Weights of a small transformer language model: RMSNorm after each block, a variant of Muon for these matrices.
Each number is 500 + 25 x the weight over its row's rms, rounded and kept within 0 to 999. Layers, rows and columns count from 0. Numbers have three digits each. The size before them is the row's rms in percent of the matrix's.

# up: layer 3 MLP up, 832x320, rms 0.401, rows 704-803, columns 200-239
# down: layer 3 MLP down (transposed), 832x320, rms 0.1, rows 704-803, columns 200-239
# gate: layer 3 MLP gate, 832x320, rms 0.379, rows 705-804, columns 200-239
up704 097:501506491496476526458490482494518480516501511506515469446456504495510509506457482534496479510481486512446502492514504513
down704 094:579505475520506506472507485485549552508475489517502487520505519522503507520504485510519511528497523466509495455511494533
gate705 095:483474486506520467520500500485468506488523503504464500525522475530498537522485472515514494531496503488514512468526484517
up705 100:509476526528534541527513508538494499504501491535533519501506526490509488507500542478508485485484505540477462544473498513
down705 097:475478492505494488475500528499492480528507432488499508511502513517465517533510490504530526535534555496443490455497497523
gate706 099:499493488560536571460507533500480467498491511473451510473507499515478452446473450525501508470545511511492506474509531445
up706 099:480505536542502526462496451516496424529478523483453481451515507501533493468454457499525507463520473476519513482505502456
down706 101:481517486554522499489540514471488507537475519483481453551527480434532493470442501522539518475523479556503504479526522504
gate707 100:489537483540472512509502571484467541467532503458488516493488492480502470527453470474513473485513492504529490499488498526
up707 099:523463508500470481496507509483522497539498508547541506501499517503520417548529527526474497497476502463509516502447537482
down707 101:519461516533495502507500492511532508479516483513476475457525504512474513489472495532519486505509474494486476522497494480
gate708 102:517429476481514516499462501473461532488506510493485476484515498486465501476451490536517510507473523544508497526456487574
up708 099:472474478478455498474468523520475513477561468490500479488523509520481516489493499512486525491523490518496493464506507492
down708 099:452489507513485477475489512475512516474531536508495448499498519511488509490468500530522495475493486516504510496532493542
gate709 097:490493530501457469454475481445472476478520509477463485533514423506485483519506461506487523506502508455482535516510495505
up709 099:472493523519499513486537496488514482487506486501483492488508476498505501519468506485468520525559476543513509498511529537
down709 102:518488498494481526485467480521532482536530472475531510510549508476512466458534493520499523473467515487458490483493525495
gate710 096:463547509539482538467486472502526541490434520540457513565501507523519494496503470526501508559459493500514466501511513477
up710 095:489521488490467515488535520538491507520512483470507555503546490518521462505473505508537515479488517472465500521561512514
down710 098:516507537515481485500510481482497505518484497493516535523540519460500461439451503493564543516529493478489468522509490517
gate711 098:491519524505480488515465513525495502481542503521482503467504522499513492509464513491516511555503506560520453543571484514
up711 096:494455489518530494488488496490520517490486479501518475521502456490524508516481543437447474504499522511526485461533520520
down711 099:508502488514521533505497499487494493504466503479463499470453503506470477545528437527521503505507488500547495458543515459
gate712 103:478469513527490467507513488517501465498491465510481524524522495521494485524498494520529526483473531531498505494522494498
up712 098:525524495495487515504474513496590486500487481456495493537501486530513527516493490507513494493533473466518518479493461479
down712 103:544506493442493518458536514484488463478471519467498511492491524505481406557495509523473507529507519484489506542480512481
gate713 102:499522524524511483478498492506472502467514508453478478542530498537497488545536487480501536463509502486515513467529498478
up713 101:495513522505501505506521533515546524498518483504504505530499455502543502519510505503496483488526490473507501536520518534
down713 096:490550526498525488473491475493521454506490486522494489497492487532551503530523496506500521493509511499497496514467481536
gate714 099:458519503505454497514491498502514536471512490517452482523472512482510482497531482494504541502481506492458471490511551503
up714 096:476494564520500520449529503513469494499466502501458507522492453489522455527493516525514455548545430478548510492507541489
down714 095:505482509545538481560530448521491504451514508470488513461529487536488493460495488528486504517504477525470516480483527486
gate715 101:469521501523480496491472490511487550491482489481570530551426478501492523520488494477490538495472560520547510497523501479
up715 100:492499508458488482525479509451500524497500555506507472482516480488469488518490489487501495497506485509526527554471538507
down715 101:485522459543512518497492530489500523504500490527471470481563498521522493453530473483519446456503508513492498537492493516
gate716 096:456491487506497489501459453472458492465442475471489508536523516518499492463513511510504528466478504517514516521464497488
up716 100:498531498524502525489470461512471499508500540470421455493452504498482528497464486484528491544489500486535504546476470498
down716 096:495500478537468431520495470484500540466505493506511504505556480535484480508522497545513518487523517489486525495518497492
gate717 098:526492556498513482505506460580526504511472514469492503501515467483538468483504503482508511545483502507540460501457493514
up717 100:477479471500502472529501466476495540501489496481515496489500478489487501492505505499470465460476495486517484480480498497
down717 094:492475486477478465482457520490550483474501505499501509493502479541511496529475489464454504511479494499500496541523488531
gate718 100:498521501452490517526521476492494501524477500459489469529479482530472507463539531527510553522504503489532463526443497489
up718 104:467488513504457481523462550446468510511465494474456509500488473503547531483527477471505489502458482476522461536471485516
down718 103:497475488505439524514450493497528504466483501529470494480510467504508527486534527527475514481503550497555503491486507469
gate719 103:529529462511477513505508517512466501503475517530507499489459514519530495538531491484532510541460454510528581484478501506
up719 102:509503470503493469541495529514508497496505468517480476481487518470523533486471509518475517481498474544547493497516515481
down719 101:501461483539491512497559551513563490491488519501530481468472514502493467470494487526534544529501501511485495505501498501
gate720 096:506527575495497516502530479513530519493491508529518504548519471511486485552452472457513521474517491489483505475447485493
up720 091:509499501535497491513484494508514495497482513523476482514495477479483487483529494517529479489520493478526507484525478510
down720 098:506509476517509534462499538513510483476476528505494526497492506485514489478483527509513535476478542502501519476481575454
gate721 099:479492468448546508471533491516531522462517470456480492523479487489458460502521500483486494507522516533519516495519537523
up721 102:493492521504495520494482520519506466527491505465498497504478490478423506498504510471472538510486507491484520457514486546
down721 093:551541517521509474462519507489508479507510521469536501507542488483494495514448483529501466478484481509513476491481491452
gate722 102:559502523542491494513454508508507500508483516541529451528526506507508514468489519535523484482491481503483484497511493505
up722 101:511474541466461468558485529483542488473527539494461520479501493505482479489483488516504481478463521453500534502512496513
down722 099:519503520497453509526491524516522541447471470509517499472523482490457468492511521514470489523571493511525500501443502546
gate723 103:499441553559506503558508490470481513506509479530508485485489482453454459512497488510537492513499475528491506523512483528
up723 101:495532513474529541499509490462510513538500490518498473459519522488466448525493504487494499483496514528537519496525526524
down723 102:480537504520521527518505524513481503501505476496502544478512489510524513547461445516486500467510469510513518498471494462
gate724 103:498468481533505517509491523514540480492526507534494495532479513421499479460445508492483502508469535521505519528458534509
up724 106:476480509487476490495468505527531547505454486528538437458493471506458535479489542457521481478523498488522521522474499465
down724 098:495502484463513470476528497455507461528514468474526539536506479515515503534524460530459501465502480475493511486498524539
gate725 102:530460518511486495486480523471467467466501453533498497523513484521512509514499512511527523463506456515491510493517476488
up725 103:519495501525492525463515514480487509510505500497490539489543501527510518476479468470526545506469512547510495542485477508
down725 099:448485537475541491496517477530456484480532523502531463474547522502491506473549508491509519518497509488489483489438458519
gate726 098:494501473517508519471518515532498481502531516533536492525534514508484469532514484482509513527497495499553493454538509500
up726 094:435471479523498507485508454535496525469529533518516522529490511468508479495478544469486526517476529509513497501475470498
down726 096:531551476498491498506508526490494526453492520483462508476490530485463503514530492521548463472536464523499500481502500539
gate727 103:493495469495450530516481486524501503489443485520481552492518504488504521471460527496525478493504498500472451552567475516
up727 103:510484505475478492494488481449492468525503505473503482548502507541489503475502484501515525468498490526477535512510477532
down727 099:462507471463512513509496503464533490481518513486504509467532526519510503519453485504528517482486505500503459530477495514
gate728 100:466525472514510480479490489489518485526505478465495531482499461473503510514519465518495527533530496517523504503519510456
up728 098:504544538481516496505497497516504507504498545530450520497479483484463502545473478515508551542509455498466512554525454435
down728 097:499468513487514519472496509507528516515426529471487509480464491511456498521499497454538459495514514536532517498461506513
gate729 096:497563460484485504477520463478524497497483526534506506474491479456479498501485538492529493536485520461527507460509496477
up729 104:492526528495534498506521471500487550527492471489540462532511517498519505527520541489479491505511499486492495487531496514
down729 097:483522507503500469490479483507524450498488494523513521518474520541475539509505506495514513519488489539554446487453515481
gate730 102:505491493455510493521499487501475535493519506509501521487503490479523497479463447526474498568471493494535490516473507482
up730 105:519482491520515564535454497506507505515508493549498510496494481513524528525474491518518570503488468477489494503497474538
down730 105:496508505502504532512520497536484491531509481510505492494497504480500512514477476499525540518510498537482499488461506534
gate731 102:513488451486479488531536473517507477512521497471551515526513531502477480470496520488528475542464524496461517478494504504
up731 102:491546538495471492483506477519490497493503470487518481553467492516495502503488499470543527499470487532483501510495514494
down731 105:494484469461494505563517497502482496458532511475485465554487516519510512509556500500530486500494482540543477529500520523
gate732 099:505519517485485477480514499443497505546501508548513497528496487571493461477557530468494492482501493524470526484510478489
up732 106:481540475488465463474460494508503463494503521482487498494527478478479500489491471523528482478445505506497447489470502493
down732 101:495516500514516487490477469527484471514518499480506486495540484568493488517495487499455483505465533499496526503513476531
gate733 104:471471531530538483503476491504485547504462482490518515497523444513483439463483546508490509504542494484493507491476472497
up733 102:517460532521478462470494484501505506478513495503533484486525504513509480488505493478494528492529487546477519499524476494
down733 105:474520506466495503515471479470489496478506519503533481544504490549478503500514489538475502528497515521493510481497483509
gate734 100:501569487487518484494520503510487457514505473500481498500506446505513545505522507498515520499532458499520508516467518473
up734 100:488526468472507503482491516521538498537491538518489500453475507503500515509526485503491525449490537516494535496524455495
down734 100:481526531509488533494483499523459504459506517516479548534487496473526498500523518520481506537441480510546493474503515497
gate735 100:529530513469480519483473524502456526514490502479579492540484505480497510501480479461506527485499456483490479509505523522
up735 100:529503495471473539521520479503474516523525492482496495512487523493519524476519505513468464533470460470483491526482474517
down735 097:515527496512516475537522456471493535513501465511517516500502470519505522481488518538489508556475528518522496480485508507
gate736 099:518553511500509542534502455516524449481495471532523487497494512475477478446463502496550460559473470530490522509486453490
up736 097:556545499486509521521488442528504508508530511519489493485561480485526453541474523561500515482490502511499502482508509462
down736 101:539465513490523493516500482509487502461541473558497515534533467520491499497505486454472489504499487477506496492480510516
gate737 094:530504490447470492500543473497492496501517476517489498547525472484505539479495486501503511508497511516523538505528485450
up737 095:558536477516491497524452507482493485529495531508496497508530503488505528530504508516527526478501523489495514547521500479
down737 096:484496490513505466479545463511481518426503457461505523484493487521497539533531453494494535560508483510492524520500494575
gate738 100:505479482454518512506483499489486474469495522473490549496495477531450497477526491468501560500519476486501540472495521498
up738 100:500514457503432487512505493525508530491471498559559523509473500531439531522527513521497537475471487499525485488498492503
down738 104:491478527497500489490504517546491539499504504480502499459487502496484513501515488487450480498469550492515521491523495493
gate739 102:517510474527503507484478466489453545438478444500504509478544509527525511479490477477478485482494472515493524516470463458
up739 095:540517479443427516459478498501500476449483537438483513545549473468495529520476477506507515471508493495503570502473503478
down739 097:496524489497489503494479468495533510492495490464489488530530510506498486514502488478479526459551524476511479518450503520
gate740 107:499509521493511522502501443473498477469522530497524505527463498549535486494501496488489495513527479529522484477544524526
up740 112:523476520530515526467478504499487465515500467493509498473524480462441504494502493466507503499447499476537491571524470497
down740 101:487497519474517516480515524467496473481532479506431475505492501485478526542522535484487477486508463490498510512491512508
gate741 100:536549505483520535510533493439487538528503523529491531453490503513484469497526495448480529510493532498539501508541445467
up741 097:460480526480486470479475482477487538500541501530510470536504510498502541499508491514508502507529487484521519532554531471
down741 095:462486470515478460506492475515493452487490518533516467473516499500497497480493528514488502494525508524445510498518501495
gate742 105:485502497494489462518496491521507457474493452509497501465500502472537452512518526455469479514505495514479477492485525497
up742 103:463427547472501511476529491499530519490494533530523504489501524510514534499468522531522503532503473520515502486498506520
down742 098:469510497508528535504481461498524459508471542515532526514477493517530499488474474528498461464527500533472509518544489469
gate743 098:514484452537529471476521546539536487462455489482527512488511484466487511517455478509518503496572508451492535450498466471
up743 095:519517559511494491496527526483497511474505502514524454486525501454503492519526552521511516457516457501556491468501471519
down743 095:526512496495503535491557471496476483485485493496505506545500495522517480452512473486482517495476513493472494495493501510
gate744 098:493538504527466526479510489504535538521490512530478535533543496512486450532490513489486508513514478464477487482480469501
up744 096:525519485509504511532459469513557506491478526479479510506509474510480522559490508507445492520521517460475527516533524470
down744 099:529496515529512490519483463489467537472494487516558496492468487559513543536490486499460517463461518483506491526503491513
gate745 098:467440501492504536471445521500527489471472503537490500500485504513495507444488506466531520491511505521494487562486541519
up745 101:468492499526519542515498472486467494513468501469502480471524478550508488481516506478509499465524525533501483468508525499
down745 102:510522477489511466518503530539547507559521475527529504505462468502480477502526483501483485508526536504511478471501448515
gate746 101:503527515489521522487489504535471499530488480518515529523513506464539521490527468518530497474533497475484557489517500465
up746 100:502530504473507493523506537512544530483568540488536492489492499482485476489473486512483455486496505471529499532506504499
down746 104:548525511480467519490507479515524494504486472449484440488504486490450511538435548504523506467486486520457503528502526483
gate747 100:493449484498457506472467455510520512439484548476509516534520516539490519464489489495512481459475451485500511476489528506
up747 097:470456479498487467488506516487487472476454508508518496494477495489491508493542453492474493506487501464484486508513514504
down747 101:502508505495496465520497459472498547477489512519529485510483479520468493476494501473500507489496502508453474541488535492
gate748 098:508446503468541494482468495522518462573468474481508515517517504488515515470520476511496500521543554490521469520502523514
up748 100:508509445500517473490498498498490505516524486514474488445448536513531511523504496487493485473525448558537493484477500525
down748 100:462491498530523487509537503512496509508495472497497475521495535500486519513506507522482542456542466515496494517518506533
gate749 104:515491466527521507481502456529463513499493515509533501497461479488478484502456553488515514510466468512509530505467481500
up749 108:503468477499555501510508472516549482514491495519496535487497493478500477558495493525536503472457453508489490520507494449
down749 108:548467434521553488482480501471551448518519513530522490478484513493502505467505469452543526542492485486486506516459487550
gate750 100:522521505522536516514487500510492509477524531489517519440448535521508493496512513500418497463519532538506477536536417491
up750 101:493528549513501509525491501499506501486477494522483503536464481506503485489516509498494520458478538489471491469522514532
down750 098:505515500484504491519486493468530510461513517568501529524504468484497513485506481525502515536482501492526466455465486501
gate751 123:502507545524539512532508517489518531517500495511483456476485513525436471456564533514503554473504516552516471517505466505
up751 123:480506502502517474499489508514501494517499496531508467492475487554469524457554529511567554482541515526541475519476517487
down751 109:514484524514557545493503498528527541502518505520510492499489546498466498448540511498474511516495468512487511514464499493
gate752 096:483543476486535526520461497501515482509525477522488505477530440507503461519478490532499503504528497516464490483550511500
up752 099:503486464521506482518535532480502524505500546484556510494464479477506527477524517500503489510521517495435507518473525513
down752 097:485449542510511489472469520488414516501493516492499507459483481507508483506497457523518537459480510484538464503552475514
gate753 101:509515470475495480483500509502445497478497523493503526466496499523534509547495500497532518512515511486511486509485511532
up753 097:482497498540528497492508493501501533526472507510494485473551504495488495498517507481488493506531488508481540456485525524
down753 098:480513458476490477487510454513526464505540459520508472482498513468516487464496497502495460477516528488460481485511434507
gate754 099:521501515499486512503503517465527497468472488523495500522505472528512481511454495527517543527485477513522513529491528474
up754 096:486526509521480528468498473500476498507492506471446492558486434519485530527508500508479462538523465481503530476483477521
down754 097:492556469480525513465561525534543530494471487529519480501511507495475494509489481519522450459498523525490534521508512534
gate755 098:474477520495494537501515532492506492487530499451470523503537502483493495451507501507500479492480485509476465467509487478
up755 101:485533511492481526532459503518483488487520490527486532514517506525524471516499481487457544495500459506476495461525479494
down755 103:497500474496482509478475502494505484484481454540452503482541467454524485497512535494501517460489534493475483458483527479
gate756 102:505479517451515524539483523473504458523477497507522521511495507519525487483517502526489554476471509505505490504511515502
up756 099:523536517510533487509467531503437483531474511483498503467490495474497510529519535503472562531470511511485513539506535506
down756 098:495482483484495510509522538512480483525520506484502489517510544520485480491506538514472473503470461457502493510510535498
gate757 102:492465477486507464491501473533514514518446504475477503477482480527514503537493454524507497478445538485526503469503508478
up757 100:487517501482508522458556475512525535418475509498574499417485490481547493510519478491476513515482490509478483489496477505
down757 099:469493519553483530495495504508514505487488472485463520482504561473540509531523467451481521555477498483515526449472448530
gate758 108:505519562529475473452514511504487505503481498518551500516499483459529516497520496492471466500495491517449519520504531514
up758 104:476511499505508488445531496480472505461486539490502494508501507537518501476552485473524520523506495476507518483503492501
down758 111:513474500488534440509502470477516475505498517496535464497535467442491513531536499498514495517503505467479465466490544511
gate759 100:505532464529459489515538492494503463448444477467510485521495502472504515467503483498506485540532516521521457519548464485
up759 099:481502469517476537488495543485536536492529480481519517504497457542519474519540505508459474535523533513542519484494504451
down759 105:521493500520469501482544570524489494515542529514492476492500512542522507514479488515486522523462538425507478524478482512
gate760 096:508524466519456512528445522518551474491440516492516496491502495508506478508481488502463494455521504484522529496488490533
up760 094:488531512483522486465535491498478476490540494493467503467482480534483497532465536482517513489536495466480513497504473500
down760 098:485491540518504499466470555489471496469492494493536519491513529476474466537496507548509478468530476515462512496488499447
gate761 106:515511499552521500503505528497488498543528519508500516504549507498530567472512506531491525530482491528452466509514470493
up761 103:496484429508521548515528505502488496510506478498527509552499496502478573494557488487467470496520487518496515472514478500
down761 099:505488541507519516569493512508472505514498450498567494515472431501485516486476511509543511475488527516495450496492500488
gate762 100:503495494486497496588546490497518498488492499525497561522511461487496504470470443518477491474452510482508472512481503538
up762 100:505454505488471551493498484461514476526455486505490450529475477501477497476466504546482461536514518521424523501514496484
down762 098:541497458470551530510490508518453515498460477482505469499479475518484533495509477526494492505487491533501489508515487513
gate763 099:522448486505483508484480553486510481539525523493540487546445479512499510522496486481522525492511530491501490505471489502
up763 107:493504496509565451502511486455445494487510427515509506503512531533472520499490513519482519517493491475541510460502490501
down763 104:471477494510557499526500461510482455516512485511507507465469488527498454520517476520496510501499490530512496519485528507
gate764 100:519538524490482501486515524519477506515511523503465500495519542519495561501555535515499484517469471504500515507525500503
up764 103:511527480476527517475493494518485497471513504463472484528516480504501527529510450503510498534524492538504459500503466521
down764 105:482503484533468500514483500512515482508450474470513582458510484555509500490455509530474528492457528505513527498526497471
gate765 100:502484475534504507534539449456532469461501519520529487504473503533528519483525487548477504521442539485495536525484495478
up765 100:473508468519464472511488511544526489488525513488486525456529508497510465506528523522529499483485489482466515500519473486
down765 104:471462512507536441538462471517522552506498478559463474473516507537480496483525432520511475504499514477510488530487522533
gate766 100:503454518467531542492539529487533494501498550466529537484528472482496526527463448492485472497488474507543465527492553525
up766 098:505475560506503491496499501507527466527474475475492487496500525482538506511524550495487486510501471473461482487513518493
down766 098:500482550517537518494508479476519504476558477480509507469482468460487537468467476517528438497507493511534525472480566488
gate767 092:534494556572518507470436522501481485497538503455510512533505524460480487486502487499497464509513473476486521512559497499
up767 089:486520465508457519501486507533491521522485486469517493481504515498524509555490502485438492481508543473520522489517480523
down767 096:513474540468515534469460500450535477529481511481481515505493495506493521468499499500536520497518524465461491482527526523
gate768 099:506511513505533511470504502488531480493473493493531489505494562512529471489484509523518482489488413518485501527499514509
up768 095:543494500507491519497506508556480534516496491546501498511514515527501489467531493518510496493560480464526493501471532462
down768 093:486504509483472535487493509482488463498516485460552482488480481504460472504461522495524507496537491511517487507503511490
gate769 104:495522575532510516510447491482558530491498452498489552491493462487480499503547504525516525447501504484518484544496506507
up769 105:474501470463526517479550497527435537519494490476516496503486476526497526505509502495516533486521439505514518514472505509
down769 102:455533464508491499477506491516489502487507507474490492484537509528496506532530528490553459520467547522467504448513502514
gate770 101:476504480506491579471487481499515466523481475477479537450501473497552484484460508501473470481523495489517506479498499487
up770 101:507500512516518467510513526498529536507483502529535507531517499505488485532534550505538477512440503449533504463490483482
down770 106:470508513497494518462488481505508459515520493518485447515488521499500478471555512502512485497528519480508523504525501494
gate771 105:439545495487511533518488503499517472490487478538463470504502499543475516491477499528504547507532500434482516436519488483
up771 100:465491480521461519473524494501512454548465498498491486482485542488497533499461498550497525510514487502446517504505482458
down771 104:522482493520495521540491511503519497488518511496472500512520514485518512518510487501492544469553481510535459532529532526
gate772 095:529510478521485520503493464510525502516490486498485518467475517535468508485461497486522486523485488495527494472496580498
up772 098:470492496533487485519524492518469487517516514456527465484472485493489504497496517467527461505468465497494479491541501510
down772 099:501505519494525481487492514469477488475528502519452505501479488482518493496517491464476519521477515500469554549492465462
gate773 099:471510512532463517459527499478478518491501552519487516522522476520517504487554521519493492493525492477505568503513487511
up773 097:519502480495522510483486495491480533533500514511459505547526526458517495465511499448493527499518547511535483468525527506
down773 099:502520485504498481536450526512514485491482481510505545538456478493495455472526479491447532503476538555502452463473484484
gate774 100:480522497484512539523473500526480478480452457521495493480515547471510469487477464482510529529463447530543494540510562541
up774 095:453467502474494481533503504505516524536511455502519528471486518466486521521512518472538493531526488538526488527500426482
down774 098:508528501536498523513489488525497490477485478505505510448515457498537524497553459467495524463484518492474541450525511476
gate775 103:511530470472505513514471483481503513495530476515498488487494490533449482502549506504504479518525502486470522515525478493
up775 104:484474462478454492515498525512506485478494523518508504513480557448505506513511491520479496511506506570518543507513549488
down775 101:467505498535517523477458523477529504509517432464458521507553508461497514494502501489483479535459493538433509491462519464
gate776 096:524533515510503491504470487465495504536559470481493478542501522487497488529499537487561511492480493480480502498502516459
up776 103:520480508480537530406506509504504479523529485494454505503473521508507480430521487498497506547484479510475475458528482466
down776 104:491519507469472512484517509541502508498488530530538486509487501461544482562505513462502483508475442538519493554467489504
gate777 101:503538481504439503453506510475492489473459473510493487500500470507479499469556505497465482514519498473502502515503534469
up777 103:511518503563481452524511532503504530534492488479481537517476492483514496488497495492476491477497507507488537556555508529
down777 100:510524506496520483465524482511483524535513523507498504542559538493486555453523502468466463482467477493458541507519501531
gate778 100:488542481548469464491456459508462501502483565544505492495507489514455465504476486493532484522478477493479536511489492484
up778 099:464493449514479497488484468509517477544483490478536513505473457494479421525471499537510513490523492564529459501478508497
down778 098:534550475519528457464519527477480507495510481477507479465476515500477513453521484464491531496511523538478476533514477510
gate779 101:476554528497518497466490518499471502494529488467496510521515462494511479469466477503483502498509510484511454490468492464
up779 101:502509462460490453502505483512489497454500492481505498484531537476502488518492454475499508488507524484495517516487488472
down779 098:489520488479435548532476495491503527493462475486505505449474448534490454477501516514508477504490522554551473511485486501
gate780 100:524526508545520508514466454475435509491481504507516512496480512517487524483497486502538542511491532497454533500472459500
up780 099:494484583479516522500520498531493519484477509494436515537509494487486482497552556455473480480473528514520475502471483481
down780 101:458466503481504522455495508456492541485493525500542491519511504529533484534453500540485515489492529439497509478523486496
gate781 103:496504458454537493508469473488522508457514512448502499544548540472487469465533524514491479539510512487472483459474503549
up781 104:519542537493543482520496468522478528473509486485526501488480534478470479538503467554514487512519485475518508444467492546
down781 105:463525514528503512454517479471494516548553509512495490480511456465521510515469455524509478499504486490506503504552510531
gate782 099:504475520502491520492529490456510507563489537483481521544489528540497513516466479471499526486490558509488517449449539492
up782 101:481495498558498491476516484487460539523461535496521479499521486507491510465512515500473476515538463507518474461475481463
down782 099:512470542534512530468481504505445465474524500499508515505542475517468496517499521513498503525470529477519482534484505480
gate783 101:485484494479479535459537472486469531464473505547481489527513529477517526453500483543521529491497484537516498493452496469
up783 102:530533479527505478509521473483498511536451488482531485511509485478522499467496524500498482502499465504505508471530518477
down783 103:528506489472478535520523513456498501556543482532508515503520463522470532487483489487513489541481477519509505512502521537
gate784 097:531519491498476472550505476458513500501507499455482507484514488454491467497468494518558504475461523480496491492508485529
up784 099:542556498466490519491496514461499584511509496533508506474523538538497519531444500471507477533536509487487476485470538473
down784 101:511457502514493530508484485508496499476495539486516481540543528517483477468532503511436477448481504480507480529525508490
gate785 101:494518499514542526492483495520512463534522499510508521469488509533474511459471481493443499453500502485496513505535507504
up785 103:499508493464480496519490468490507487506518497497494473483486481537510503533459510504492455527499454504529519468487541511
down785 099:489460533550482527518494464471502513527512470486489524524499504519509504484459501474515513507510551502532527525514480510
gate786 102:547489474476507465512497554527494497485472498474518491506491505495454509524510460515470487514541520569505490472518493501
up786 107:515511471490496510489488468481513485512525469488525461483500512474474512496470514469457506497488542525497524493513478517
down786 104:521516492508512541479492527547504444537483474467453492485494415501462525496497473461481483494513520483528482476511566509
gate787 099:508474500513527490511499520542497509557539474501516494526548540528537533515476515495527484477487467507515531498479478491
up787 102:486447521515554509519475494529553530537515527478521479477488538498504488510471531534500487511516547516537528485515507505
down787 102:472502471530484501501497489480491544521510499512490478504497499477473511463510522503509515483521467499515464506500470510
gate788 099:472469522478515493524507470477474509553493471487479490477496485492469496535454500484447517535477519481465509470475503524
up788 094:475537493489495482507455501484492484516521463504496475476517519520478527528500484496473505505538438482498486499504519530
down788 097:506493500475505478482436503504528436493466494533491469501486562480542445512517499503496508458469491483521516471508511479
gate789 098:478480494482495510464475497490487529436478513541480513514481476514484461484535498507488492525516540479485480465521501451
up789 098:522497517457480515506475538480523503477478541520517509500509516486505489500517510505534461510507477512514462505469477472
down789 099:507491475518522483500508527501495498470451459453477494497485507467511509520470481525512504499473523510508528478520513480
gate790 094:487484522467467484485461529518521509522498470583500551490485500511495494460505500460500461535483458485522534493496464511
up790 096:539477515482512485541535477480499519545481505502508469487510479485478482493509464464457495555507498465520510474498547502
down790 100:487465478469493498518442530508533476542519497468482490513543469495465481504512527522508541478493535459481472553479541499
gate791 108:564521484524476505522468456490477491471552498493474536532481439463524499466513461486507495500482470454524536505492472492
up791 103:546509519511470540469513482493500550518504511542491564501490458512507486498509462503481504493532485468460538479496477508
down791 097:510517506491505494515486492508442500495485501502482508496535514516472508474455496506480496530467496503482479480454544474
gate792 098:478516507546501496545519475515465546523524506522510548519523507540452533509470480487473520504486466480501525476468511447
up792 098:495487503488473484529486520526539477539486549502506449532570485546496506528520452493516499490519480506526479478493498533
down792 098:491497514478513525478461523533529475534502502447524480547519518533517445518503521505506476449473513499531490464529511533
gate793 100:494530512474504520510431525509512505525559479532445550493490512455485496508458498534529505523458512484529510498530467499
up793 099:534458524529514503515513481469535524518504504490495437528516445505491523511535439507472517523497501509514527509515561478
down793 101:489519512492517476493546534494494480504487503491496508491506478500498485494478465476491484477515517525515452517490545482
gate794 103:459500511549525481500492483496448520535482501495501476509496475469490470495482525526521484507519559466485487526510489503
up794 103:484497442529510471521516512528490496522463498522492527489469478532491496502502508515514497434485461496482530485498495511
down794 103:490460459488539516457508462496587473508513458464483526478475498488501504500497482468462517542459501473528539491527534491
gate795 105:523475504530515537507476479528443509548461492542500492497472479521495479491520474560453500498486528517515546462458512477
up795 105:499460489516514472480516484486524478505508469509495496466495548468509493482491532488552534510527454497503507536518488569
down795 101:488506486483488508503483459491520519525524523510474517494469449546506498511493482489527482487527541448487495468489456479
gate796 095:516506469526507540476519468514490469505500516535512497469532498543515488536492473490503513504493530515511566493473508475
up796 091:486497520500477493493521501480515484521504487507506456489474482538532460492506525462457482486535485440511494501513511481
down796 098:481546507492561490543479450520511457511502500459506546489484539504530538511491516513455522531470484563494487487469491495
gate797 100:496516516434482468497478534477543560500513480483476524543528483483483495491547478484469487501499467511467491523515529492
up797 104:537457526503492446467465470508484534465485484498514499528511502479485480516467491548522533474502470506502529463485503475
down797 099:471480495468519512512516508511498440500483548543523477489497486526507525492500515532478486545503527523544472446503508488
gate798 103:492520469542544508520471497529506524495524531523529489488435498458531499497495490521503543493525545467544504512489510500
up798 106:548512507490531471550487574507475456528492497454478465512471532532513473514496532522523531496510506434506494528497502497
down798 104:538504503498477452476479515479467532503502483496478463496507498473452538508489564534492467512520511485545517500480452532
gate799 100:457528485508507490535516496506496495468481463472532534483543506510480503521486520474490493501464484481510503511498473525
up799 104:543546523543515534489466515478452532511510492509534540523475541527519542499525506484499462494505516502514488507496507511
down799 098:438511542507489490529510496489487529529475484534484498478514496492489518497504535496478506490478495486496458474471535477
gate800 097:520501472476482479519507490495464479509491466553459514486498472537446532473453503475519533509517493532508463440523525470
up800 095:502509514478483557444504562488471514527534548494474523506520517473453499471523540505562479502506483501497490457514518499
down800 096:484484516517478501505511470529490515475486474488511494463528538543507503481500492459487507531487525520544487534478535511
gate801 101:512485542533529522510513469502485495523555490438539499535483510534473499504495531479493475534494436524498533488493496488
up801 099:519484487512502509499589474485515522463515462493511452521479508474492486512479488509495533484485503458524464485496505520
down801 104:521481476469508506475480504561506519544486510459477533515526480480533482483531460486470541547535503477494517489522496504
gate802 099:500476504473493496484477467528509470480505446536523469538559526496495472549492514462481500488509471471518490493476485529
up802 098:493446465488488463522517526506508501543471506433491520535524436456467479541535505508507450520490572569513504535527457491
down802 097:504488492492523517503488545474488528512521495489537525492532517499506522513464512480496480500529494518482467496470488501
gate803 098:502525531517520487488526485481478485531461491468536512504481505508565480478503513500519484499475468521474468516540473493
up803 102:483469538512486479485538485506501493500456479482480497480472481490485500492502522514486471482517499477528498486483504484
down803 096:513474513487494525479490467523490515511485482523502571479488470523540492481475530510469534527452476509513527470494523515
gate804 099:538467518554482497505476516499493521468503510485478537482472454502504491508497480496501522565478522510499533464503508486